{
  "n_layer": 12,
  "d_model": 192,
  "n_head": 2,
  "n_kv_head": 1,
  "head_dim": 64,
  "d_mlp": 512,
  "vocab_size": 32000,
  "activation": "swiglu",
  "norm": "rmsnorm",
  "norm_place": "pre",
  "norm_eps": 1e-06,
  "positions": "rope",
  "rope_base": 10000.0,
  "rope_fraction": 1.0,
  "qk_norm": false,
  "attn_scale": 0.125,
  "bias": "qkv",
  "tie_embeddings": true,
  "parallel_block": false,
  "init": "uniform",
  "init_std_qkv": 0.023,
  "init_std_o": 0.0,
  "init_std_up": 0.023,
  "init_std_down": 0.0,
  "optimizer": "muon",
  "lr": 0.0095,
  "lr_mult_o": 3.0,
  "beta1": 0.93,
  "lr_head": 0.0136,
  "grad_clip": 1.0,
  "warmup_steps": 200,
  "schedule": "wsd",
  "decay_fraction": 0.818,
  "decay_shape": "linear",
  "final_lr_fraction": 0.1,
  "batch_tokens": 131072,
  "seq_len": 256,
  "doc_mask": false,
  "train_tokens": 498200000,
  "steps": 3801,
  "dataset": "wikipedia_en"
}
Each number is 200 + 20 x the weight over its row's rms, rounded and kept within 0 to 999. Layers, rows and columns count from 0. The size before them is the row's rms in percent of the matrix's.

# layer 4 MLP down (transposed), 512x192, rms 0.0404, rows 284-289, columns 0-191
101,186,207,193,199,189,192,232,211,159,170,224,179,214,208,141,213,190,237,214,166,202,187,166,186,205,184,200,158,235,194,198,217,196,226,197,151,207,212,210,200,209,194,214,231,236,230,219,212,214,201,209,191,182,220,210,189,232,197,190,195,193,255,218,143,219,182,188,196,209,224,183,209,199,222,184,196,197,199,207,199,178,206,238,176,230,195,196,201,169,212,205,181,209,190,206,199,217,232,201,220,226,201,180,240,199,194,229,183,207,206,185,211,189,202,174,220,210,195,189,204,157,164,162,185,189,184,219,192,189,176,199,210,201,232,217,181,181,211,222,208,184,208,200,191,176,185,174,225,178,208,201,192,184,202,192,200,179,240,172,183,188,208,215,182,237,224,198,161,171,205,172,189,214,179,201,215,214,216,190,207,172,202,223,189,183,176,225,181,196,181,168,186
090,215,171,206,200,171,193,194,207,206,177,196,236,190,212,179,173,215,221,211,201,170,200,194,198,221,194,170,189,188,187,191,177,231,203,174,210,177,181,182,215,156,218,188,193,180,193,197,210,214,191,202,226,237,216,186,196,221,209,216,198,218,190,183,230,246,195,200,193,232,200,187,186,167,185,204,196,213,198,200,170,227,198,197,208,226,195,175,178,220,214,189,211,221,205,213,154,204,203,195,225,188,211,182,224,192,158,177,177,207,199,218,179,217,177,148,196,157,189,158,191,214,172,160,200,214,186,191,179,211,191,188,193,199,180,203,233,208,206,210,205,192,232,172,176,209,180,213,221,241,205,173,174,165,199,171,222,205,216,164,213,195,195,190,193,208,182,242,175,217,178,189,204,203,177,208,188,183,162,148,189,226,181,187,198,203,150,191,177,192,212,191,192
098,166,268,234,212,199,211,219,237,189,240,200,216,194,203,202,229,204,193,172,201,198,187,215,181,208,164,189,195,212,210,160,177,175,179,175,220,217,200,198,189,239,144,212,193,172,210,212,200,203,189,196,213,218,204,190,161,200,216,230,221,176,208,189,181,216,190,187,205,192,191,204,196,230,181,210,210,197,197,227,192,211,186,202,194,170,198,214,191,223,210,213,197,234,173,220,194,192,191,211,226,198,201,181,209,205,211,191,185,159,172,213,211,202,176,210,189,217,209,182,200,178,205,243,173,188,184,239,211,193,216,172,211,215,189,191,199,194,221,181,266,221,200,181,222,194,201,192,158,183,196,183,222,160,198,193,187,187,181,199,217,169,173,212,201,195,226,207,183,241,192,227,210,210,178,178,230,183,202,198,165,170,205,201,235,198,219,224,189,221,197,210,171
093,168,221,205,159,191,237,202,186,206,194,162,224,216,211,222,209,210,214,184,235,222,156,192,199,194,173,202,201,223,233,216,177,197,167,236,207,169,173,234,202,185,168,226,219,232,202,198,182,223,181,211,235,206,188,168,195,210,205,196,227,198,190,194,193,214,189,201,184,189,206,211,195,181,255,194,182,205,176,197,203,180,244,217,166,212,227,194,184,201,226,195,256,192,205,210,188,227,218,205,187,202,176,172,191,193,198,230,194,183,231,222,210,194,171,211,201,223,214,201,196,205,209,191,203,183,204,209,178,201,186,214,182,203,208,186,208,207,162,178,222,181,181,186,194,133,219,164,192,157,233,233,207,207,175,184,211,197,178,181,185,170,173,193,200,178,208,193,186,202,215,202,190,182,196,201,194,216,152,168,179,195,192,215,196,188,194,223,194,212,192,202,215
085,226,201,195,192,194,193,192,191,184,181,193,197,179,225,202,241,214,183,205,224,214,178,242,180,201,200,201,213,238,182,199,200,198,173,205,203,248,197,179,216,206,177,212,184,197,231,180,203,182,195,208,181,185,225,236,175,194,193,181,211,203,168,203,190,185,198,171,220,195,188,206,181,176,203,198,187,192,206,213,187,185,163,181,183,184,242,179,216,232,225,222,190,195,202,215,169,180,202,177,167,169,183,205,221,151,204,189,209,210,220,213,210,217,213,164,192,221,212,199,183,207,180,225,209,240,193,207,283,206,203,162,213,190,196,212,181,202,199,225,228,204,188,206,247,204,189,178,187,234,199,203,184,193,180,217,237,214,184,153,209,174,185,208,199,185,165,189,159,204,172,236,235,185,200,201,200,200,194,196,187,184,214,183,209,212,185,193,165,196,205,198,216
107,197,188,224,190,242,183,187,209,236,201,176,188,202,209,218,181,218,201,215,183,233,174,200,205,176,211,208,189,187,208,185,235,200,205,218,222,156,213,198,203,242,204,199,242,211,197,175,183,206,190,201,211,235,157,198,190,210,197,194,213,183,193,227,145,205,184,188,184,172,171,184,178,196,198,206,205,201,171,205,215,207,199,218,222,176,196,207,200,210,213,178,163,186,194,204,182,163,212,196,206,200,196,173,198,204,199,187,217,261,191,184,153,214,205,196,174,223,183,167,193,181,208,213,185,174,209,228,190,217,189,197,172,216,212,190,200,200,178,193,203,222,162,185,214,200,238,227,184,185,223,164,215,203,208,204,209,193,162,239,195,159,199,210,192,208,158,192,234,214,192,208,202,214,220,218,189,183,214,219,191,147,219,199,160,197,194,226,233,204,166,200,183
# layer 4 MLP gate, 512x192, rms 0.109, rows 285-290, columns 0-191
096,209,180,178,185,198,185,210,202,201,223,211,204,193,202,239,173,213,198,182,213,212,232,211,197,190,203,198,191,200,203,196,194,211,193,198,219,212,202,178,166,172,230,229,220,232,203,218,225,182,193,184,247,177,163,188,241,219,233,164,188,202,183,210,189,184,209,200,226,216,189,209,186,212,196,184,160,189,206,171,189,167,183,194,217,219,221,229,205,199,206,201,208,224,145,203,187,189,199,209,208,198,223,206,217,186,219,206,215,197,213,181,210,189,218,209,191,187,171,259,191,195,214,204,204,208,201,229,225,213,175,188,214,186,194,158,246,180,205,191,224,175,198,188,210,190,215,194,222,218,191,213,193,225,189,203,191,203,221,200,163,219,153,266,230,233,216,209,224,221,169,208,196,187,201,211,200,189,197,189,174,190,191,214,196,218,223,158,148,177,207,197,167
092,218,186,193,208,217,228,183,169,195,183,170,185,222,171,185,233,193,214,215,210,194,225,215,184,189,226,206,241,178,178,200,245,221,195,212,200,234,215,193,228,186,227,216,195,205,161,218,251,178,199,212,191,231,186,205,192,224,177,219,176,191,187,223,171,199,201,230,191,224,231,190,163,207,196,200,182,207,200,199,217,182,216,223,207,198,207,206,214,209,190,209,192,172,216,186,202,193,199,191,217,236,213,219,230,207,214,207,185,182,205,182,211,184,221,194,217,197,215,190,199,190,207,181,206,216,192,170,233,201,193,181,220,207,149,199,162,197,175,166,181,189,151,199,160,204,206,209,235,193,225,222,170,217,176,201,224,212,211,201,182,230,227,186,229,167,217,226,199,214,197,192,157,166,172,232,185,189,198,220,214,218,208,189,210,186,190,243,184,227,201,182,179
096,164,211,192,186,187,252,205,187,190,217,205,185,199,203,192,196,209,202,162,176,253,176,236,176,211,182,201,175,186,201,211,194,203,200,222,215,172,181,214,222,205,198,204,207,220,211,185,202,236,228,207,200,208,236,200,160,190,205,208,188,188,226,203,187,187,177,148,225,202,204,206,204,190,192,185,154,194,226,220,187,205,244,225,208,209,159,230,201,219,240,206,241,180,196,206,170,193,230,228,184,211,198,205,200,195,220,199,183,168,181,206,229,194,171,192,197,190,222,219,208,200,216,195,199,213,200,184,193,202,182,212,185,183,192,192,206,192,199,182,243,233,206,171,178,182,181,211,182,180,165,213,225,213,193,223,159,168,204,231,221,216,203,204,201,173,183,211,162,189,246,226,185,189,215,202,241,211,192,203,159,160,201,221,212,211,190,207,196,201,207,212,200
082,206,198,199,197,195,222,227,220,244,217,193,221,189,151,199,203,183,194,221,212,200,196,190,223,211,221,191,217,209,160,153,179,193,194,201,176,182,179,250,186,216,216,194,169,229,197,223,185,204,202,185,202,188,203,188,227,239,202,205,191,203,202,200,232,192,148,178,218,206,217,203,221,200,187,226,207,216,198,231,195,216,244,198,216,213,214,181,211,196,212,199,156,241,231,195,195,245,205,220,194,225,195,208,154,209,217,178,214,219,191,205,202,216,191,217,202,187,174,179,202,250,211,208,217,235,228,200,188,196,204,228,206,190,164,189,207,201,204,208,203,194,190,168,223,205,230,206,188,179,236,200,182,208,194,145,211,198,215,165,165,214,211,210,218,207,201,203,172,234,187,204,222,221,175,205,230,212,219,224,205,209,193,209,225,179,187,210,175,196,210,162,208
114,213,229,245,186,221,202,163,220,204,209,203,237,196,209,185,165,189,194,215,176,197,179,220,220,234,185,203,194,207,178,225,158,201,208,217,225,203,191,204,171,195,216,172,216,175,182,181,212,207,195,219,251,194,205,212,180,193,199,189,206,206,205,176,175,200,169,210,190,216,174,235,194,223,198,203,206,232,175,217,168,218,177,196,215,217,214,191,223,189,214,206,154,197,225,202,187,181,182,168,221,204,226,183,185,210,206,208,232,174,198,170,216,210,212,193,185,216,217,190,208,189,220,193,220,175,182,241,202,159,187,210,188,200,197,179,189,182,168,186,186,181,207,241,204,206,206,250,165,202,226,203,226,220,231,215,205,191,225,229,177,175,204,207,189,189,182,221,220,253,208,207,199,188,208,196,212,197,207,175,195,188,163,219,201,215,197,168,217,216,254,206,200
104,195,206,232,185,183,195,170,194,215,221,231,164,205,204,204,216,186,221,188,201,199,180,167,203,215,185,205,202,222,204,218,194,187,212,212,213,193,208,208,183,203,169,175,184,190,182,190,190,175,198,223,218,205,180,192,212,210,187,189,176,196,188,201,195,229,193,181,198,213,187,160,220,201,207,229,217,200,215,189,207,155,228,192,187,233,181,190,244,207,191,206,236,184,199,185,197,200,151,201,179,195,191,195,186,179,174,159,175,193,198,183,199,234,196,203,201,185,239,229,172,186,217,251,186,184,175,186,190,176,200,185,211,190,172,207,198,186,175,231,195,196,210,209,185,182,169,216,165,225,166,196,250,194,174,161,218,212,197,180,218,221,228,218,189,226,195,229,234,190,189,231,202,211,171,205,191,209,157,238,221,204,184,232,197,208,203,184,230,244,204,165,183
# layer 4 MLP up, 512x192, rms 0.115, rows 285-289, columns 0-191
094,217,222,210,194,199,227,201,210,181,209,179,218,194,206,180,196,203,234,209,215,201,189,228,183,214,212,230,205,223,180,199,198,196,228,215,216,190,175,202,166,174,190,210,188,209,158,174,169,226,223,191,217,201,174,168,178,184,179,211,208,217,216,245,203,197,176,198,165,193,196,191,202,180,166,207,204,216,197,197,209,225,188,224,203,189,174,191,230,189,239,200,204,209,216,260,199,206,196,214,183,218,196,226,169,223,203,214,200,197,205,187,203,192,201,233,185,209,202,179,184,229,224,181,203,220,209,151,198,215,177,189,202,204,214,213,211,239,203,131,229,192,172,190,239,198,188,186,218,210,170,187,224,207,188,199,204,164,180,213,180,218,232,210,223,207,190,238,200,194,201,213,161,224,227,197,216,179,183,169,201,171,191,184,228,223,197,231,204,186,172,164,178
095,184,232,198,197,182,162,188,206,201,221,223,174,188,176,208,194,145,178,181,214,141,186,194,196,208,200,195,181,214,212,186,200,158,218,206,179,191,187,216,185,185,182,195,222,196,214,174,195,228,190,177,211,166,196,187,215,188,228,210,208,140,194,157,208,201,191,213,200,170,180,200,244,229,190,192,206,186,212,181,206,201,174,203,178,186,193,157,190,221,231,201,217,204,218,160,177,204,203,209,223,226,205,214,206,213,220,210,235,231,213,221,209,224,189,221,168,203,187,193,167,214,189,177,240,187,229,239,179,180,210,221,219,226,191,206,205,214,206,213,211,191,226,196,220,203,190,207,230,164,177,200,191,198,207,183,205,181,192,211,208,193,129,216,204,204,228,215,192,198,219,201,196,200,189,199,213,215,208,200,174,200,218,203,216,213,231,219,200,210,190,179,242
094,220,211,204,211,186,198,216,176,163,246,212,215,215,206,184,181,196,204,232,223,175,239,199,223,175,220,229,186,223,206,194,184,222,171,230,198,187,174,237,169,221,209,172,162,203,224,192,214,189,246,168,198,194,160,190,207,220,202,195,199,195,202,187,204,196,202,221,213,235,203,197,217,243,203,236,190,204,226,218,198,214,195,161,240,199,222,201,221,208,178,229,206,183,174,223,222,175,187,191,186,189,190,205,220,204,182,204,169,169,204,211,199,240,184,166,169,219,181,211,204,176,200,191,217,175,191,166,197,207,212,198,192,191,193,193,229,179,209,178,188,187,166,225,234,199,228,163,192,196,204,223,194,183,170,198,221,211,196,225,197,226,185,185,200,222,170,214,203,199,212,235,223,207,202,184,207,216,192,188,197,208,225,234,212,212,240,230,180,219,171,208,192
086,198,203,200,211,220,200,220,202,210,176,194,195,222,201,205,188,198,233,220,184,195,176,254,211,223,224,171,192,213,231,206,211,196,199,238,182,231,205,218,189,169,193,171,231,190,188,171,188,211,193,200,226,194,189,195,195,218,189,218,211,208,271,185,210,172,199,207,223,166,222,226,204,197,230,221,175,225,146,218,225,228,193,182,214,185,211,193,219,181,196,203,145,182,205,216,218,190,200,175,219,199,215,200,208,206,193,201,211,205,167,205,183,196,190,227,170,221,204,229,207,187,188,213,217,216,198,177,189,195,239,219,226,229,218,214,227,154,215,195,161,163,203,179,169,191,201,203,203,190,203,186,215,215,249,200,192,253,192,228,197,171,216,226,205,230,214,183,195,231,198,173,185,194,202,216,210,183,194,178,210,217,210,189,181,201,201,194,220,194,225,210,186
106,194,229,178,219,211,219,186,200,205,206,217,174,201,208,239,211,207,216,143,218,179,193,196,202,195,204,195,209,190,214,209,238,183,187,221,192,188,196,209,192,189,197,223,149,182,216,199,172,229,228,180,232,205,210,204,201,209,229,206,201,185,163,213,202,178,212,211,211,197,196,203,247,176,177,220,199,145,216,191,223,201,202,192,211,227,216,262,200,180,188,178,188,191,178,165,205,172,194,243,198,214,199,225,229,208,190,198,232,189,208,179,199,191,189,212,224,229,204,175,210,236,200,206,197,196,204,180,196,222,216,164,197,180,221,204,203,170,204,159,190,194,171,172,213,196,196,251,180,201,173,211,233,196,179,233,194,205,187,239,208,199,206,200,215,195,224,203,182,205,180,214,165,190,213,213,187,188,198,196,195,206,229,185,190,219,245,190,210,216,219,154,176